Part of a small language model's weights: a variant of SOAP for these matrices.
Each number is 128 + 24 x the weight over its row's rms, rounded and kept within 0 to 255. Layers, rows and columns count from 0. Numbers have three digits each. The size before them is the row's rms in percent of the matrix's.

# up: layer 5 MLP up, 256x96, rms 0.147, rows 232-255, columns 0-47
# down: layer 5 MLP down (transposed), 256x96, rms 0.191, rows 232-255, columns 0-47
# gate: layer 5 MLP gate, 256x96, rms 0.143, rows 233-255, columns 0-47
up232 099:113113083179084150126092113167154111120103129125152121114108136152123115102100118109155125105177140169121132155111133169149125122141063121095130
down232 101:130162112105143115107182173111138117127153130146126129145083134188091120153138149119111133113113115117093130137116121164162123076134115120110152
gate233 088:151135152118185071126166153138135099141168122108130116106136125141112120060101096125106151125125105158122126214137135125135117170129114079134131
up233 094:136099172113157146086127154156154118112100170170114087142130158149134128110128115160136122113124093150133142130115175137141081168129115137171130
down233 096:126146115131062123174122105185140141161113127123133119124156144136151140183136132132059108090143082109138115147116117114140118104143109137128164
gate234 108:141118151159159114156154127132089122101118161125119141120109134100106078168109078144149135118127122159123096117098141168076130123094158140123103
up234 101:120123098148130113106108134138148116127158080110146159112144142109181148133121134099076117160102125139123137186125150097193165134155105110165144
down234 098:150118110142098119159158098129130145127102120105110111140113111122118144137129117127161124140102169136121129099120075141091165076149115131074162
gate235 104:150121140187127134140122118131095094171143084124184140161093117142149151200127143112151178188128133155150135112143124145152092131115125140135126
up235 102:138124123153146183132146121114097089167109133124144163154102159135100134141078142126127106126091176147117114120147087088125098081147128152094141
down235 099:105134134119103195120129131124173115125112113166110124168070123124147146155150098093150125116123128124113116148121107117125124172095100132128150
gate236 098:149094162087150142162061107150130131126124124117126160122126147099121115151100156185124102152085129117125107157097149134124137176137137142119145
up236 100:108092150110131139112088124150124132126112110163148086115120105132132071164122125143110152109134158133115112138116150115134102163140142129101152
down236 099:153108125137108105134136152135112146113132135109133102150124086150144118162133108184131096150079139103139173156159134117156159139105093154137143
gate237 100:138147124110116117146142114113154101119096080111132139131116202120100140119141155111108138057132156131125120113161060157141141129141144114124162
up237 101:106154099122174118118155129107133112152101154098155163151146107130150109145122129122128129115143149104144134167148128133137108102150127126098180
down237 090:099124139120110125121158121083123118134110117143152133173155131106139135121121136134131132088154143134144133099138158075159107132162130106080138
gate238 089:151109092083141154142124135133085126120175126137091133061156125162154133124131126155147091144118126120064128094141150128095102147106171122139125
up238 078:144162138193123113125112122172130099099118150088164167168157155114124122122104134118107176156136148115127106144126104110120117105098125131121117
down238 096:139115093072107133120126154113104122157164090144117143088120135107122133121128109156128104100104154130116130099150142156136123148146142135144128
gate239 099:137119116109176121109140085135124080122123139171144145148128179129145093148135118085102119136097150176114130174084109132105148155146160119143130
up239 095:141157127118158163116173084105114138129134127148111088130141145127139106148115148167118147182158133159115127180094134128105103170139155150115160
down239 093:094145083093105133158123134160135145126135136165121133127125177151101111138124103148112128110089142147148147149076111148129137100124130146149147
gate240 100:135123151149119115102139096146124152136123109147150121156131145135103140152120102177086194153143117140174145109180074138165132090079120132135130
up240 105:110136105136151166135153167138149178105082119133122111151159150127131164132121130132131101129116135143093129203121163120156141142120085119126113
down240 106:170134141103103135114110094136143104192162136102160150121138137161114087102119167163144110096106128112140129168127121116141139141068097117071139
gate241 105:113158144142151115139125136133093116121115146157120144158070120145143121121135139139123133080124151169141120102112138116155077090089118116146146
up241 107:134128153137113132095110136134138155161108104144162116146134128105182120100168127123146125117136150082127059128130132176133124136122099107139131
down241 106:130103144138140128088099130116130156185100137145150164122119108104141148091119122128121090123143111100157185119111135139155132164112158145118104
gate242 095:112108129183142139163123135174120103126134121101175120137128110099129105125114148138178141079125142118087132133108089121114120075101161116119138
up242 098:110115127159068096177110109114094113143171126079116114101171117119090149128148124160134104133100121107161134086132154115146129126089167103093119
down242 098:156136122073139099097106133151122133163130151135121162152162168144141131168098146128123151147128172092168127128111137152152167175160149131120145
gate243 108:092143121132166144127111131146125110142095087115141109128159129128117124164147140174116143120121085126140151089128151164122162095075110102087127
up243 108:084140145104145140166109120131080138099095114137184135139135169124097124125136103144132164103146077111139126123145098145120108077080110109093150
down243 104:143088136089142129174116082163134117110161130065105133100113170133105137139148138156111111114119087137144161131130100150139150112136143123091151
gate244 092:134140134150062141111163124130121114143115130143128131086164108151160147139122129129106139121122150151118101106110100112116127140129122142161145
up244 093:117145133122093117118159098112108082115161109176101144151145129130173149110147135153144147152128171135135125112131124139120128142084131160183147
down244 101:152113167135130151150130076103170161124137152085095101119116118104148107142133145149105122155090090146148135111154139113087104108119120146110104
gate245 093:167111130115105108157173148137140118113098159142142105145107145129160082114158115142142140153103123174147154120163140128131128131151159128148116
up245 089:125129104132097121121130151143130113158076115120135101136136106112141138159106058110116123122168089151135100149112128095129149156126160106103126
down245 095:116121168117110099114141116073131155135179125124135160131153207132123110141133141137149157144115155125092142098168130121133119132125138144153094
gate246 097:174137149115092135113143174130094091156124080125162141154145100170079138118100154106111136115115134113129119119171150148137124131114136112138167
up246 094:074121111118105116105179120111118101122092151137126136146157172136074155137135135123105137132131145122129150132118121127113090149120181114106115
down246 099:127159100070142164153129138168151119125109149135098151093123147143155137162143100106103141149088117068133140101152116124116138119119148116098124
gate247 100:109135126123156126109127141148137104178113126133127138182096122109154116139130125090136147141111142128128101129128089141097142088120103134084093
up247 108:077100094151116128140126117145148115139109156152146119152159092145129137130127132129152131165091091142159147096127118141140105136123132118119125
down247 108:125162167138135146120070145164115107121121157148142052097132132082087129119124109146140155163132130141112129150102121113114127138094140136119144
gate248 096:087130118140169135160124147140118094128168133209138112132087125114125131169098122111113159148096108113142159154158131088136125134117130134106136
up248 097:181117104137080147114135093083126136138125133116121126130153114132107083115112123109117092174131108149116170128120156165112177132159142104092123
down248 094:101102141090161136135122158086148113112100153124141112152171093116089133140100110135150126139096122087120119177097126106150122179136113141141131
gate249 099:138155151122123162129142155156135132127118113132127148147107112093108141150123148124142114171095156104171129142159101168130073107127083107160119
up249 103:075129123109145126139132131088130082112140125132157149151120138103091070167152168100151102122104120124157075116163158122130155132122101126091142
down249 108:127094075123184168139164139174164135122140118201120136106128131078141145171153144109131105123131135163151114130124111106157150144116129128166150
gate250 137:191151150174125167123098107117124109137108127137161113114104128184098144160133125103114124146077111160122142141149130102127067142106132135149158
up250 141:137101132134130110098100140095104185141130115096118096119107089104127158100160116109162188096148137116096165109118152082107150129139102144073107
down250 108:128159095094165117145149106117121119154109087098098127162144099079118124147096153124126135103130134099136166105127139139133094133129116157109128
gate251 091:119166131065130111100139158106153089141179127137149142136147104129149111124142156111136151126064075126134148137135132151155114096169152160115127
up251 093:127168172076095106129136111146155104134175155147106130116139140154153162134178126154117122173123161136127134147163174114156120137143162140153088
down251 091:147121137165141123179102092093117149115154157108144147127123106126160125088169184137120139140143115119100090129088117140151062159115131143144114
gate252 100:103122141152083179112140117140128106120113147092122127121122127164115133177102174151114101135119120113132146098084122124121117102144094139149148
up252 094:127147161115102089159113167156120091145080120132103134123080138102135133116137144170120102108138072127144109133083136142145108143156125125101143
down252 098:169143131182151147140103173127098103129123112120143122132137119109121122103115139113127155158144164127110136122074149113130114163105039142150112
gate253 098:158138170146128123141133142163129084142133136104117139129073137166111125132182138150177136145106164097161094137125093137086111093133142161133106
up253 100:106124141103144158130116155151146110107110125125092154106129165135148078099102129170164110152111140114087114106148126112145088163136131092119116
down253 102:086140162048111159141123134127097097151098102080103159119137130135140101104116136132141092122144166105091121141150104134116161139110121146109120
gate254 100:139103107102112093121124150171123111119116150131123113112156152147120102136139127112117139107092162079162096145128104140164113117105118155137149
up254 103:102163126135079090125144103121150157165080142136163161147107142158084144143154129105107127130130134108139111146109144135150120113115121152149123
down254 104:122116133126132084119145115134103133122129139121126121166083147147108081087137112120119134107097139131121118115153141119150162097146093154141168
gate255 107:122107123109104142093129150107091138122138105158151167129151155096095113138117138107117092184099081116124135103142148150153106126125137157138157
up255 111:166073098143123156120116128121134125141128101109164157167161133133123112122118153088143143122089161191125166109145137101144147108079111138169109
down255 113:104143148069164145188132107111125137111108145138161158145120136119142168153112172078117143155094115107132133137162113096149158107130124124149139